Weights of a small transformer language model.
Architecture: LayerNorm before each block, learned positions, biases, tied embeddings.
Each number is 500 + 50 x the weight over its row's rms, rounded and kept within 0 to 999. Layers, rows and columns count from 0. Numbers have three digits each. The size before them is the row's rms in percent of the matrix's.

# layer 4 MLP up, 1024x512, rms 0.0261, rows 242-348, columns 192-255
104:488412575484471509499477445485447445480416490552579444453481494577431572578541531505546537529442479462568498535520455514549437381517437493494507470460466468548464435476426427575516517505555427
109:491485477481513605460424527550585458470560444498442390543477457519454593557579479527521454422505455471462499549532547425435466385488517459522589526505533507558575529590419526553465556561568500
092:498522522427597437513570382526481500493419407476469534494492435479421616505577607514436500491478425514458439535511476542451504494556531415498524467526600448551545484464446506511518500536491458
098:435490490529471559529499444500439453577482525468552525558457478574421506471469571553590460422486438541524518526467404431566507485483418557526535536480551557426508542480432587487471506489450396
110:445387550522447503426482460401490491514499412474537516511451501493515506482593498521492515544490491433529436461486451508517458493548560370538495446444522532573502487508439563531385467491547500
103:478429484515483476450545493498516515398549497509500529468535513543448544558460462527481538511444524455505568512402504448445439533495531492575543578580406503469483473506498610491378460555440466
099:439489497491564522482499518521563431573452531487483447501455576523528543521502443548571526557501375453543461474428460473553582511478545409530518521460536494528529484444483452508536446473440465
108:542519533672462492446489499527526549480485508553468495542427588536428480492475593562438439515471613457547493507487501434551487485576454514581504468457525459473589600490492504517518470508504606
097:463477503451477570460455378508491542480411467422582485437430442479434453492508455497509554513471459483452464510528440488499512512518376560516456478438558532505468527546495484572541426463549541
108:571492520589468546483539476534502520549460429549542479521488448523516538467514477549476493439440504425580520489473499550490444470487486463552567469527560534453545544531504428473458552540396493
095:494429516552446530503537512448503515546556500578576467457519423439481507509508489438482577509514475463529587504453505501522541529554478551491542567508429517518551573509558374416513475501535379
092:495495546599489666547505560521462543588609484486442447492533478469301541505494512495500508558399570500527407463438421437569629496537544509526481417542529551487443552577520523553499472383433551
107:516442543520476532496457504555500458542601466501481480519446453524502541433541514507502524428505503500509600412573442481541448394430524471462604523486397635587484509510469415475481535539600559
104:454408492595440489487325519510494402480479494472471469491402501496505499503478582492540428515554472540474499508496590502527503485626576592568523444523539523467580539568522475529409581548509481
096:453494580592452489457527413538493509528500434455538501421427417577479507599518495598497514450412446445485622474547495575561471512514559568502555493466467576508554506568497431526502483487611474
081:563490468400386531441515410499465524507513432491400568434399411611492492529523550467521509570493490578420505486451589429541519491567532543508470567452481513525561465494521478541553444550602500
097:551457454498486425494546546423523474447564432516541423511480504545517448489541515529476554545517501575479484513478451424562397450481495536497488585501477521546534446518506464529486497508494515
098:562379525443451440514420499416422477464506469556526448555476539515492620478474437495553554564462543494501445519375481453529528520580505523487459506554515569482472502440504457551457462456436372
090:473443460459409412483515446493439537548462530523639470497445472382477554494519539512518442576476504464494481530372539562461482463587489497505479476481461490577589506505575505498489493548505489
095:523511514390546440505532383427325444432505446461513515506425475462499482460558479420502460551441507554595564542461509559534550465575429493526503546478515593564524493516445501482503424445477421
098:569521501548481608529504501542525503523395571467480487428497456501386597461444449475561502493433503525460413512433488500493460464472416507501598547478534516510502431529456472573534486551501523
092:397462393476477570475542465495471475530523491549474538533576490514437453600494520483514607502478508483519521514555445533541422556516447442518557622538528545573445515480473425502479459542451544
103:502485484566536541501515514539423469519541440549575599541443470508480477519622463410452468573501566407482543528435493488479536487526487489481629523479478502560472447480418517516485484439431518
113:508464539550473467494584495571445553516447552437533522496422541522428483551519484478559453593407481481557473504492556378453525496533492565572542572521322497469583464566514549510547416556462513
091:484459581550503565442534549476454524473500448548477510490495539598563485581511623476502525475458448477560634502550483485498467482507505542542565477543487639577463593510526536493544542437511482
111:509509545480449456420507482549442429522546435493443513479547489525429377492513510451534448559546556494489535511497395499598534602582536498529568437431537488490445517542484529502437376505494545
093:493476493513428501532357427485533488625479462458484461500543500564461509509440559492478545527470511554465490462485443513495464455454477528473432481521569538475623433469575464530397472504516465
095:500466536516551517447560480527467461493473451524538424531491569526517492478506512368437602439483464532626482483416540505468584503479556465433488504460461447543538545425455478421527553490515388
097:615474414522601439429521598489415533534509444460430434408500510531490429461540607460450421474440491451500472485442506479562586459490426499471527597460539510456518561553504440394548601446493522
099:474462525443480542527476523470546428507421408563523437569440488517458478527530493536600479503487459497486413545486513448480483425488489486557492480523462577499540535482369574539522417427563448
096:525523549563537451467436446515408494518498473420509471540456561592472449600570563479535621441490425530587494505525478516551487548496464459436498543586510577452478467485468352507405623470569468
099:407534402499550461527528490511397424498513560483534487460534558447480425447528525403532602543359490581516455524519517564564589578586539496464474448492494449585557502534504511498497401500530493
098:487542462479545530506496514500405479515425491536500531512458585519524535521448552459585506452535462507491542527514500504538472537500504548475436511431404503460531480478467437544477523438486499
096:394477502439475491444584528482457503458495522555419454499377530503453525469455561400465624506435529511456489474371487557495460442635471482578536510489403531566570569483539470484624561529415480
090:491490445462463544503517440509460515487547576621556562537529597515507440489510564445529518619470514404509398499492418550536457530513506441520529518521490419469512506588492435482487481507465587
098:489430525462401508499552400570566508510385492444531535443560416500434484560510458533467545482493571500495614471434387519686529474530534518407539398387550513536557519538530533506436492489534543
103:499458560588428494535514410552466530466556426469427435492425535534505566546508511441496549428450512459480499500493525460579489529541469477635559531575523436492531462549491499548455445481461456
097:564483472540429419494467492478410538494552510462519459517445527531468549508562536466415460469472561539433405491540494486534538514454458472442667473530450518367563515496463483513466595485522560
084:518390528419490548470462462476481465455421537575493533464510535469462459528500474519563485489434462465479418488377468478510462410512546520454573474464539526598450469572473569644432490540433517
095:542500489607460546499481545510558488601472522548525579555477545493492544512490466492566493508524489581543481486444448482594512447514516517535444463458415627507533400473458519458461520414539505
097:464542483483519507462516521411413383535480448522498451446497540527441592471536551551517499369515445555514452476491427545554478437454607452533508469545468502507428574480484580464517502495416485
098:546448453517439464472518499511424424483543501508522524440400534455497494460536487483521445485403507572468519527436414513534545492563536485559497547563468591535543503475599485479403561646600489
098:500502411480458513479509541432444528497594441519464551536564488501560491498449540445445512458544400497423482506381547514468492496483560493429477567450477572563536490472496497409495544580442398
086:441510490449507457486528480486500462567538561425624507434473505488346473518473521456508509445534513477495501535493407520522531485487479566492520523423552493495617496527453461526583476454513531
111:580508437508457512481517440414451436513486349607496439469460515520454496471568454459420427561474532481474544517445570566562484447505536453563474476474546648585497404477613432554475495587446430
088:457351492400416493547438451407458531542466473560518581498541434599476557528511515518578514547493466541492522485478448476515497512460437492492579446420516610608541569541508565525530479573556411
103:467488472462514424448586476518535515525458570515473473601518471492410469531460427588540608484471412417541482494530537517487482508588395501486474661475477494480560609547548481468555422496488459
101:562507502492437503497452575496476441599519399528530436678461433505420470556503507472490449528447528501480474471466476446481406486493631473586527494415468545550500585476528463514444457508557489
114:459519536513572508455446547457507401522462514527528585557480511525459628485518551532564458513531455382514435584419527413563457478497411655459619454498536503512541636547462521569542471501552539
099:493526484508581497441512396445488430500517472536517435421430519567377512571449434454607538499464523501499479519516524469585523516527422538462480482437572507546516478580524488617512420480565554
094:622536499585525558458494534533417527460528431507426488547474559553522574470550486531528652479480502453576515483462460520508508486444493500470506489407564430470613546551446482473485546518505521
108:559467518514606522526511514541495410511470458462498513426435531444466570471584540592514623469496508559618464444557488536424555477500467503525529544503461535507504474484386443525414477511517483
106:502532514477477469456545450552535482569518509544532474558517500526423439458457533471549571543560496518436538463487484395454547471510390527419469395547566507461549587556602472504559493480444512
083:491515527481562477549420511495491480493506499611529520493506750507535493480529470444467535460476546502543424487547437585456519495558500515464423505503498391492436564379473488551476539460501413
089:490476607541498418502496417480507503499451559559503472431457458566491516410498448561449466412472559502405535483517536463532525529500502488469483514480532575513441593494410415502567509507503427
091:581520417428472554500450454468382481599430455468454470503553469583504525470458520551568476532443427520557525503495442528587519506548514543513508463460518495521466506502533524465499516474563487
104:587519496519521477459441459494514532564477489517538518433501441533459539521481491452515503558510539483485356495494487461453491568546418466492470402485505557556430433527493513498531472705424549
112:449466411492499474438501495399441477585530496560485456531464492554524472408505494517451531466525363487508469481411547534540449425499570552521517440498562454582578521508568508530375543610485440
100:555361447458445542493451465395554531545520473489446415527501468574510516547521476407532537517539422477478521461451503438461424492495542498437523457472493551573500520545518477513466409583504523
097:537480457520613450493381411406500493551394422447555486491555647595547529450548487471619492327486433503479509505573547510533510430529493571515421501519487500468514541499404399532448448478490446
106:373406533537559495508410515480421547454450555521555510465453517523569445410507540593553569543477383544558411515413449486529486511501445553602497514469554496485543450558409454520469581572480568
108:557482525501462438503400504506489616646557434447535458541491511473454580501566547380507467554496519493495473487496502468500543494467535546447498511385475494419523551590461498516493527608555550
097:469373491436492385470433499354502384391536523537530497438544529595469565436526469531599426509474537501548548497556489535555514447492492419505560488482531458584505516492476486588537478585491405
099:533491529510428506438452477483461499455466528507548508519545488494501503587530470430582542472466614516474501478478490518522487509554513493532538554465454409447539657488434533498501430496493559
099:459550449472561437547549508376528506528560463592460447511435610560484518502502546475508497500367488477462482531491496480463552575559447511544534522469510530469615551479500554487442449502542431
106:499496518491531438509535462505435470573494515538367431503532540471478443541529461441493478474559505495368476491455475468514443574568558499523533427501506488480550453490516408519492413483454562
106:516520548443461528464489496496388479504436505505528491440447455473540513493516499547488431583523474533503521464456518459510495508515436520465573509521535496480482519488443458540478538464396481
103:520476558382557611398501475494476541501463516485520454453510517431467548442555445509478502500456557487605414489577588534495488497476510479530463590494606445552467504497463442517524437525489433
113:529457454506549445539492479446408505547498524467534551531476499547396492465525572485521403371496473528533443490534530547391508379580350537481480494435453539535515524522435533455424575599529476
094:519519550518558497495405410509497478536548448590528516557493437538503541477554520474515476460483448486483540490457513530511458534571526594479476538435479412482484517546432526358512449543480497
103:579378442509459489472544467482559514491508501514511475465453461549462552421525507497523414475520584508506517512473520448502450510532616446541561484379486508476477464433500445533496500598512554
096:478454489542491458581580510451500434472518531560508593441508598517480591423524586521488543490516539402477506495528491378458486424527519556471591516576505602450592526504381544524495464547529583
086:463511439443484563462534478551549504497503433564418568524518565527442505518473502522512578466468483502595355511465542440434566488517475504479464556509564536515523498451491481560507510493542480
090:579498532445397489510466495520522508490540530580553552500404536498467512544496535419579436481467462457460299377437510501584548502478464657475503541488407497431592473443501505623568536451570462
104:441465575556553468483564494509527444493526536478465444507495639441485514428512616444512534489472465408439428527523522430484523483579475542443592442497587468510610454470480528485391557535480526
112:524402562543446441523415455521451452480489518526605589535495514474487357510530537522483498487512475532475564487498479532462523447558510500530571522543491509499507524482519429521396537539527452
098:527495468518497527447545444521488492605574431492408425403441442470472564471466524532550535406488487471503498509457578520510427449479496525442421509381561440477462522474548470489441466468536477
099:515486571461614490487549496564491451470452466467593436582490522431490539634518437462521528496468560507455487471543527496407428556501482425603463421482527549539463493546475507459568491533500459
104:463411528597471426478509509492477506499481432488600514587489548483515526547563467457552497475453522497504540502530481547568413499555515461509450450507455555476499424434456538513462489537618514
104:491429471582515549464556501476551512596430424562487539486503513438432544609459524573510576465423512434475428554504559453486483582487513428540509574477476495529473568515470513497492524435591563
139:483468503470503444494453487544497475477497426440485556535510500553489524519548579417472570512475490524486534500480429505605511444495495498486503539490475599451560499537500543508415496481517479
102:514536605633505382527477490512517475501437578494541476492538517459521470465526436393500551448507534422584475483485493558552505522465624475461457596403482529454538469492414447498501535583536565
111:476483429504491502550435474488392560536520513487555477489511524513502563600539516431494532518378521476481524510535505454517532398460484456478513443481466455504482551491479455615434457488539499
095:470470548536542428466443575499570523607529579496394489487515477546386596549525491506542586463439454488438449532516542550521531427464470445577459521507478397532511577438551517649532441508459504
098:417490517648512423438650404397506429469528427495531492508361473518427498576458581529477464518516489496501456464482488559470424550501414524473508514505500538522506541545530478452498469537427478
091:527470563535570527418582476433537487455548477575428373584484588459546484399552416485485575417519537533522468494471476519473501440474546469550451477573514542625462509562483568578439521569393519
111:524489479545597482509463484438546343522544535606439470516520619560553423583515486473521481522469609439468518462556503506477472357480560442531512625505567436589439481465445460508505499507502541
087:486473430530387530482550527436537477420531424509573527458509540528486492521540553488569490524466472344466489507513540394533372554497361480526571546563453548506566557610466442482543448472547562
088:509418559445463466554467544453529573499546474621593512473522507530533516528544542597475532524549561499530459541443481455551612439561455508535557478649540497429434483511576446550582416602450530
118:532597532529497552453513517432483515543529396541489479475493532505439530471453586446530610580495486412537542485444475428559472526610468432481493499506504597488417566535555523549500409507553545
104:445512568534511522498518504406534553553603515500508569572457503526498466523528498419527541442456500494468432466476566475571425434450517467537478597399448592548511428519524582474410522440479473
107:391460512523577545540491457533482440507476496450426394500519496518502508560515583521524605404448505524501473487522474487526531482469473605515452483513462499496548456510497501563527418526408468
093:477536482468478473465472351509536453496419442447574558478515520517511484550564518420526549482525533533493535480458497541567529545473410581528547566570416516463582559537438485489487488607531381
091:509471449416548426464464494492484527445583480535503521516406492550514445463499519430578430528498584463445574537476403499477508493486522503496628535472410482446529546515414466541417503505542511
089:438460526518512582411585449489461467405511445495448415513445466496526610483517500503528584503473516509442426485531369476440542561491469486497549528516549551371505562512501462422558505590417459
095:528500513453499547457499560452391471517455518495480565508448494436424485597510456468534407445450619587511489501546499480474437402391466515516583571541459614541530443588530490455447505511537548
091:553494502622475573485436519492515506478486467586521432450487538508540525374517496498576534453584428478504494551523566454492435503490520530474532503499479500484469449494436493492473503642465440
096:563508593566501493560458594546532462449485387531498554488527495570537576523507561459483551537510568562572507536519528448563526608510506602426470506469508530529550446470510432483491431613516474
090:503504493538545440515445425473536509555511563517455491498523550519442562484525548470539572494492553531519505507556490516457545528558477513504578489517537582654503616555572514561403430557453479
099:509473433551550482524524373452472607458430382528463563678497445578487468493502538519508527512532475476466446494535517519515456520516425598574480500518440494547559509464493581548518457531459519
083:528513577460369478486431398549496526522488498516446604477515365595448492460569473505586481546556414525419492485486445559552495429541542484507563527484559476488504499527458469592555500516563510
080:488502493471590535548513500464596482494480516557561505462540580532472469499504539476499498495522584476489484483553466449491512405540453459508490532561533457484578521462484558533479534489468545
103:497465533525538532436473456433597413564475457539510506527526397572480474467600600499485522432503456578501522489429485528556481493573490581500520542500522495473573513553416560503556488517475532
095:504538499511535397503488521490468518530497534421434419480501536538508494572456536499525484501477457507487424456486520499581583531504434509540483545490519404498466452524450511531504470466562517
104:421440515449450470510521526515370456397463419556615411539501561533469512548488473526393426495504544499481461511505592542496522521479536491466537537487456520505505570531499423555513444564545540
103:514504483538434525451517510549474498473591541483479506462517441562392493499546551408511428486501396501520499533502532505435474542506473522547457453499489549500565556544607409506520500516486589
095:506413546565420478473463494498499516580524542521572524427438488515472568546560536507532556492536514490469409500497423486508533543508507463473476599540436499593462478428439405463520558571442406
# layer 4 MLP down (transposed), 1024x512, rms 0.0244, rows 242-348, columns 192-255
105:505545466498464492460542481439495527463436551435419535496417486546424360423538449481405500513409599580527464445416549482593648568567556501540494410525465458478514559577444594508507478438456513
119:414410493525570510447430525470478576492517482512525494572486522526537580510507462527513524480500484443515475499561555473517488507491425492480570425570589492451510451452547556496551445556494512
092:476417548485454499467470550503525522625551507506497558577457451496537524408665579493530566561438563506475554506554514443457443538446444613488458595570508451512498504536587482487491403554507535
098:550468556528533433570631480565490484552428493484534558503508562509450473574440510486531455597455499469501544505467516605383514428456482525443447509480441475533441525549435522528469389442454564
126:441528453483405476433641508461519568510501496492409494518494470513480457451465483457425470519545503534537549501430514525429429537563418639492444504461460541423534525442561572476539526450486517
113:446407482490496487558439516549551448586526527403535501486490526462529510477568576523439477496369544356484492509475414549553446515504500521543588460524527513433464429479434459468529473538480483
100:553573540539577527522542465585523471448554427489569460522519401536474416471534498467408571436526466545445465499586577459441504482492512487528478536527440463424477490427572513486475519483575426
122:478466482504524516375528471460500506496587477491535545461548518509527460486493487447424553452504494468471523497490513496607536499536521531471486488526407506523453561521646565518541502466505537
097:419485551491499526579448432542584504507534587511466506550486524542483564478425575491532497506536499494457441509490515473506541458500546489567459606458414526491508478452522512492547537477539489
108:510479478395554518495531462564448480494504417544467633457452401418603563411543543522572451607524494487444522494466431499439534440496485591491522487456491527496549404509487519506408519464540498
092:488514531473405531416512554428515556497499421469476527404537450545566512505540509537549539489561552442487444507455534491578492504520442449427603529536587518505545460507419492419452518535449525
091:464498500402542535439417544418513468492465458538553579543567549495483453550554441505503522525474533484493507504549565446498523389495555474458493504519468370520524447516426525430553405481554452
110:457502641584539508446471509533559497450563541555541517498416514527571405436432454474488542468567472447523523474608517477452623588505562423512514458487421572509458582588532544469521588520478572
104:529513561412454550477504487463465563508476546497460525593520502485480549461498434502446513555480506490454455492511464538445580459421425532489497558378450511479539532532604427487479591405592540
100:490568432491526529556493577498515478461525506598424561549476496486533517415494508434534484540488572475462529490469393526495574554464560420525591516539514491543511508528460514422572413448432542
079:439529526481465534392472561552433571552485567528491442510615498478490545429602515482495451507511497524459555508520501564532525509634516521523517505437445501402372563568472529479480575503453523
097:430522515559511526580519488523478486563597606515500621528462536502459527398510511517462551465502535426577493509557527555524487482417538408458565520541533464574398493493478466499437443506487511
099:496520509468513586430558534504478465394506431429575562481462610530500553483540437403485508507535455457562494508497528555633514537593393555571531482523516621498510548469583511437528450434527449
085:530488418452510543414577556491438475401559466487485526543440462452493474540527533494561556517456505621481564504518501507547577481489513572397460467524539649479516564522427612540517498535517479
096:441489502533552518504575496446578582520528591583493502527592503515451522492529507521595541493531485503497582482492552522511531522419508464504501485488547592480467484563530354492551579505546496
100:469432486477440535502523523574505481478566476526494545535433436417578452470479543595593474465501591419480479494445483520576512490481444436488520453509565564485543499425507445511514542486465484
088:491508513503543424425507410463524476536469631470529587526533482449494505508454573440439484451534529596486409520511476621464551557534467539451413432449530560520498459517536564467502485505545402
108:466437526532458433554504518522548490458461529482468506493479558477531507509523484545569570540462450515493486491522474496427516440493537509486455447491504446441456517469576436605459417573470432
126:556500551448491503494543482492551457507528376531417396471495551446510527466450475492492502520573497573498566467479513551510487453522581471394515528525550506390472505507592510446448612466505525
088:445492466526463400544562534559514553555522522392436482566498517590547478512510481463514501480546499482539415493524434445502579526457496498469518505594514478397451454433400432486507572581508573
117:548586519499499556539532500550460495588377536476553439505519490535493521460588387517550496422451470614542430499460543509425543417512476601494488467462421510455565516603511501528547527463542527
082:490562524499562455429588468515432525466396530454482511413520494532555499526522518486476370547512499361523487526473547653521485548516537401481537471514469454577413462572515518507511484522462532
093:467450581421565513506419519594468545463506504478561601469603364394474491428512468478599551455558436490589548519507447553486514465460500501441533560569452484453488503501520476492534526474511533
094:479442539490482487586458494439508474526486501556486451548525460562545417511429519451487521535405536469508493478435499566441474456450627489456579583535458444582435542543574577553496502501460461
102:495420529552555508620513551512415534541388471634483481498516475516537455524454590536427504586481435484373442500551566480474463408417448528511538410603520531547485488491555506526521415467550483
090:529472604441523548445457503482581557485476501504487517504517546463499532523489520486393508477530481531483481476484544506505458511502546465439534506556446476460503575457476536459307466461438473
098:537529506570448544482527482533525490593554561557498466656433519470446412499437523534433530521493466459503441483513568494518462446533583469546353491484540483495489472518575443463473549526447483
096:514425475482566370516543506493462550478546463569544511408473512443449470610568467548541459572587502427481515496495485497518521562472519443474547495418552549505430502469442479582567542550496472
093:500543430525448608558482462576511436486534480469453470459581591463507363524512509622530482451550493499463515504543593480543460486502513503494430487500507490513479495502549494381515556496505442
090:536517495405522474447600532537478488489530496479531504558473573553613585501474485544574428439589440563535539512448419570527471485463321632518497497437519554546564507505489548489474470491451460
097:537387424431438504520434559511505510453547514541593511583515495389442512598466559541405559497468535460554526503526531421413507549567600599556542455524557464452439463436428527532526497455497426
108:546644432449565666458571496593416524500446499509564507537488494507489529397508587509465425494412484528487500518601481541536492501472469583531348462450551556457507553504526459484536486370546547
093:478569544472573547541441539543525505642426626465511539476487485562506459492512479512552537510489503425526585487520479438498544509459514495481442397466508458486411511556471489532471516493569538
078:450520528522565518482453447573551552526421608542419441525485543412560452540382434526455477555529501553571489510599455571557545579492458586465497511466545488537523532476525473513573527496539434
091:520469474452546473555551465380533497500524491550556485458511532498452512482544537456558563594406436474502570501510502552485456558569494447496434487460499469466410539543419462481436434531529500
094:445368471518465418509494418625525541526483517478542493543534507515562515422542506456525462592360556492447420520494515460445484507561443600477525492435414484471496539498528554490457508496531507
091:481518491523499507461468494521524556571568579466484533524494450463482493425549472573459407510486497451497476488509457570534399484519598485487399497489470431511445402549517555512535488436466439
097:590563510481393470482513494583501559511491486521485372528449512506468460463455564486479486492556514505489494504458540533521504573463530513515511473524486455424413526531470563413458582512467591
082:544433518444495540537541503505524464479497465567516502549463555534622533493536502442511473427492526471480469495441462477442491425475533553427497499457457502557525514563512517560475492545526512
122:502412518477445512492421422431473486505480533486521513498453469478504437626544421489442643499438457517566455524438474537432501512472468524529416504482527473466486501515622562531524556508468561
086:533570533627505494413517496526420490464580550399437512487455613563568425501448558505492459520512529506460521525591556496488525485495555572516537474508542448460409458569479447511510501480523530
105:502537497456513459364499558507445463534595499423447531528459497401441558528526565352421374528569513588521571491514488566522551421503508538526530471518375506418492478412525544528614611508556574
102:465510501526547396547535488496545542523389492421474517453458573513412446531476477525537565460508572561597505507518467567491590526533472576518483504549482512411569520482583506467637490444449413
118:412499446574594502452494395441504558586522488382419513495464560533490506528574515458440435371324524454555514477479530466466519562435453534393501523617503538446508508372498445519516557551540515
099:560528498524509434532483522525493453515437527476446503494525521443537527486521467484407446520536522488458443514526393554499494407538534452430586493546490459462510428398448526456539531560509463
092:502444581463504572518471495492505543526490423464570487516498523470565458539556471506531527390520532513516488519471411527481623455408499560494447469533551464478558496458539518483586542477514512
115:502552535523468534426581563514545513462554470511430555493482482528489416506552533573486496550537466540381478508432495466477468531527493561584491472478429568547527566561585589509502527480566499
110:565503533437479551494496445501461530439438395560467555427485395437573424462448430511398437531478533478527433487529416499549510494454511545505498583500572526467487516505430461517532456456512502
075:469527454412495508450505499571452413467511596547502492439530595506549482435479467518511448414521458467443545503464571557429467464541484685457580537434519521488472457479544489535516551475522529
082:516584483467417475549513486435564485530517523588496529527447529542482462491435585419477518476557472515551493515530447502545473458617502508593455477559573449487587529370526541370601513548559529
089:509512503532506600602600429468579524512542616502554524514549596501475409531526472460534512481476590444515459504486415571496430432578530485561473461552456554484401491496549478505547458516425590
107:466533422491530536559581587551589448519397568565516616453468506558466501448448441561472512425436521467523580495519390440529553400429542474601516431572449556501530513586524528532543553422633437
111:522510455451495467559485416498422535558639476578539478468435501437490473560513459568483478560442491436481480519513453525544514514431515463455439532479421524565493560502490478544475405439540483
106:473565560478449547560507446468489507452446449492541551532601502387509533464522526538595526545426532551572602490572488541478459572538519501555526521433467519583443503552600509547431451459513544
081:504541464517391511532496573471538514473556545486471568531459402461466434485514540518469541484544533515529481489365469503464544596569469416516488501480547444509487537551431454508548514537513549
115:518546482491480565603477514524527498535525482514456571449465504480439469498329612469519512478502488502491500511524478451392469521517474424505551617497416623500507453423579559510448459414451506
092:407526544520545550572473525593445545516442530504485583483494410508546493483546509505525567454497519443486589477499531429486540510577522440535495451539456592546468504488392438527496487456491552
101:512510551479462419525561543492503546544380439463480564582604440428551504509497477454484515589469462463344592477545526573459523519547473623486617482442499536543454548564602498512501543520470528
098:490524439482530531584474590538405512624556493452415576529448413362431605493450512515498410512470485470441430489418446612522496507463505477437403497469521436567501434486560571452560482457497536
103:451548527422509518451435486510459456473551451602451540468499489499488493462425496448424555524647557438416515538589481544511459561514522469528468458460425541558404478475539491539468426401473544
111:441537499531489480615498496453565454512578540617433541508498415475390486482456530578517492483482450604642456501546467553461478451419446505561580459440460482530501564523573487541477461478534527
116:389470482624413571509592534448512503509536593437587411546441593461511432516532536525522503511436518520477571511530464482477481430501551451541500524470412520475428447409469605537467602574408449
100:503557554537435521431485585577565489460528453566424517518518504495484575522508560468510437454522542559452550524476560533429462530477437511399548563483416491518467551502461500438453414489540396
117:544500467521468504488544428472549566530558507457527585551551545498454432527482458527426543572459553428628497513430495563572456551552525538494590557537482571452509521507561569576429324565437584
088:501520442519464481556600504452380624505500527421449481460488563488472476524408425508526522546491546502480412474546511434471525529474455498492475434506561526533450508477580391506478469433484482
107:474583507411493536502457435484522510493456486524416608504427562537557483621600455412556577458504662566475530500600472523462470530508447471484565512610470568502512534501493545535527494467439518
096:529543488478527501493608491534442544530471440412482487518452598556497490437553532556496457527498473514381541476411532552445514464531475541463481490478509532508562508386396569459457511553508519
081:530523558519479523470540539487455529491554557441416484525334521442473536494583579433583432468483431569517552493468480503521454523475459622447501460542499549570523452541535599490456517511454528
092:472441463521401458511544465433522608569462555571554531597546471513496477557501496439515481564527535583510503512595504471449537589533526515475566493481507379468491540503542437558481492440502516
107:533589508605446558431505431433470498544469528492530554411400558438527600455540414400462525451544539507565565476539482562557495446506633495544510471543489578564469571562579464548455507398645496
122:431556425472463606467507512541517607456523551488502464481399476493575483511516561501519377385428483528532570484441595544512478418468447548561478470531474662598526475501507548513617504560464525
097:473527500460437553483576481433495440559555491541478534502496458484554500513408528509426494483502452553420477476449487573498434489459478544475492508521554479394509432588473505515533546533509448
099:502546435563463539533477408507402576492419517462516481450525375489599529457480518440550443382505466532528445551462555497522435481509387554460551565490437601539542515550572473542470583534471492
105:479527402546486497592618521414517513467443506513427551474462478498452488378593546465448454486522412459534403485469544616464465547522475515466443535629531496535541529491558425498526570504451460
110:476448486448578421530376554523570446447529515483520532612480466498562370488433456520405551516513611442440486499447501521479438450467468426489566447555556472447472417504515518518515470535435439
163:568517506528420508483476502492505413561552432490515460519539537510500443504491542567494514458501555529523470494437429389500525500503487504487521453546523562455586572476531413508468523462481505
105:481431515462496550536464489453483494544535609511517516550459494487579445506424560588524592521421491479458485486411574478477455432514491542506546422478503438520469484500514448535497535488419478
096:461558535583424564512479491491546511536507451511458487574480464518511474518552520513457528482421503505494531486591448434530424388511569403404493471505497482545474531517511482613465555486545535
098:546429491505509401477538460520435539499507507505527604480369471474504472516540491485428505488634501542453524490539486418446440438537530521644480451515508450496467500457529524489470496515531523
097:498472553504546459555521454380529569484496539523551552561527449559459548559400488508521520456467496548454474508489455470471576414514568483499429450488502494582538490428446537508550363471511551
090:405459491526534521529466495425565498422438575522487578509533597497500502534501557611457472526394523471529546476611486482479542515512473413406536500481491458484523455452514433493586489551497442
117:425422565612452491517453498431571475475540505502578477436481540560576427544527561425581506562475518525473566491556576481498487512463478510390483544481412475460464520496525578471504512514520456
086:475499486518565380443447542476400428477470544416586557498521522449388444441499532590606535483448501466521519490456453563420485578545426598478536490492561497518508516424437514525584492501473465
086:526505532550540481302568508501486488478542527556473519549450537480584475455480554496456498516491480487424475474525595558454503467486532462431464518451480490476561500481520434471508558412562529
129:504479514386493489412500438439445506514506518472405502440538525451412534500525530528495561414605557500443480500521510508441511535581535481473506488557491526538544545497571437524497466493427612
105:486486524577448570592474454489449592519534566545501548428483507407492455437465520550594523519419493503600499506365502435529520547473581510560439508406517540554446540476553540571478568475462408
109:498580442409553576442461567542483469471466504457492444463430469557498598465531533462514424404552555361430568489464496500454457471473498534536410483504581533522482473541350556524540486506424484
091:475494494475527542428575504482488437431502539477469512432537485492479558444546480513556454449416526562516516482520506530432476455629483561472505457496485486458568549531513521467526540509425541
085:416503503528502560497450488472547522521413517539463545482450561528550501357580491585496524369583398444486566501534494500531629476517521489618427500430577595510503505506499555480548457489474509
081:488533468512530568601547513513574530568549498476595610501446521499487432425391482541503467496581453538488536500464525551482497395548474553530503483505436424521556493521468500539563484430504477
096:523419449456521475512430551486500562477512489587601458527520444498466505489397496579453432603578504441510434497489485407559497437556429487440616519503485461471543440489477494527518468434476575
089:498533435395537476510500547419495469512525513518567485623603556514490522565517542460423570413458487492525508480458439597451432497374513485528530575486538438604504572581546471400409459468435596
092:542455484455508519534530517548498456463527428545567517553471516531506474547452494541517549426395414495371581476427499514464519483523430389559426592479574616479467444459444447504495473471490536
093:558498565462430516492534454469517519571450546508445429586494478510571507518467456466432481487463437520484511491602554549464489422492478584455413552554498596492604515500568429590432543425510526
099:458542460543448478492497482465597446542583498522474527476514445464429533429481505533520439469472570555505487535519483528364432554501488625522487454514585601507463482482576538562449475562540532
075:425439565467415472391541578514437517672537500464500533493526502498491490488535507496510523540488525482481495514403498471472555454559510568489542511528535614533545442532538535578552480472486543
076:548507498444551553504485514490397515540438460457501454470521505526584430528498465534537501512518546499454599513551527485438450474508477575531536451486504587519482493561534614462530513503513494
096:531501452482491485500480510453523561588484526467485474539467565457564547499539448524440457495412541422455540481550518458497526505469498477460438531475507395492405497529507414576443494470491528
098:481406407428470505506505532553460550459519457571517482491532479515512538367531498373476424433570490451448489475571505477501506460508547458530517433507463402564478527516495449501477576516490448
110:512528496340451506539496487498604555496471503482442480475509477549525533522497460424613519551464493496508529462470487597504519500560526534512565560510560500515552461544448533511551509512433504
110:499550500551466627507524488448518521483554511450635522560467553495529418454453443440597470547491617532509444481495432437470366422474495470450498419507499475561451494433503506460568554489431470
091:466637495497468548487513411482543441574511564469446332452603525411490477532532522451525579438561561500421507495453615517573538431497496459502507505476566425555456506484418580490578486436540552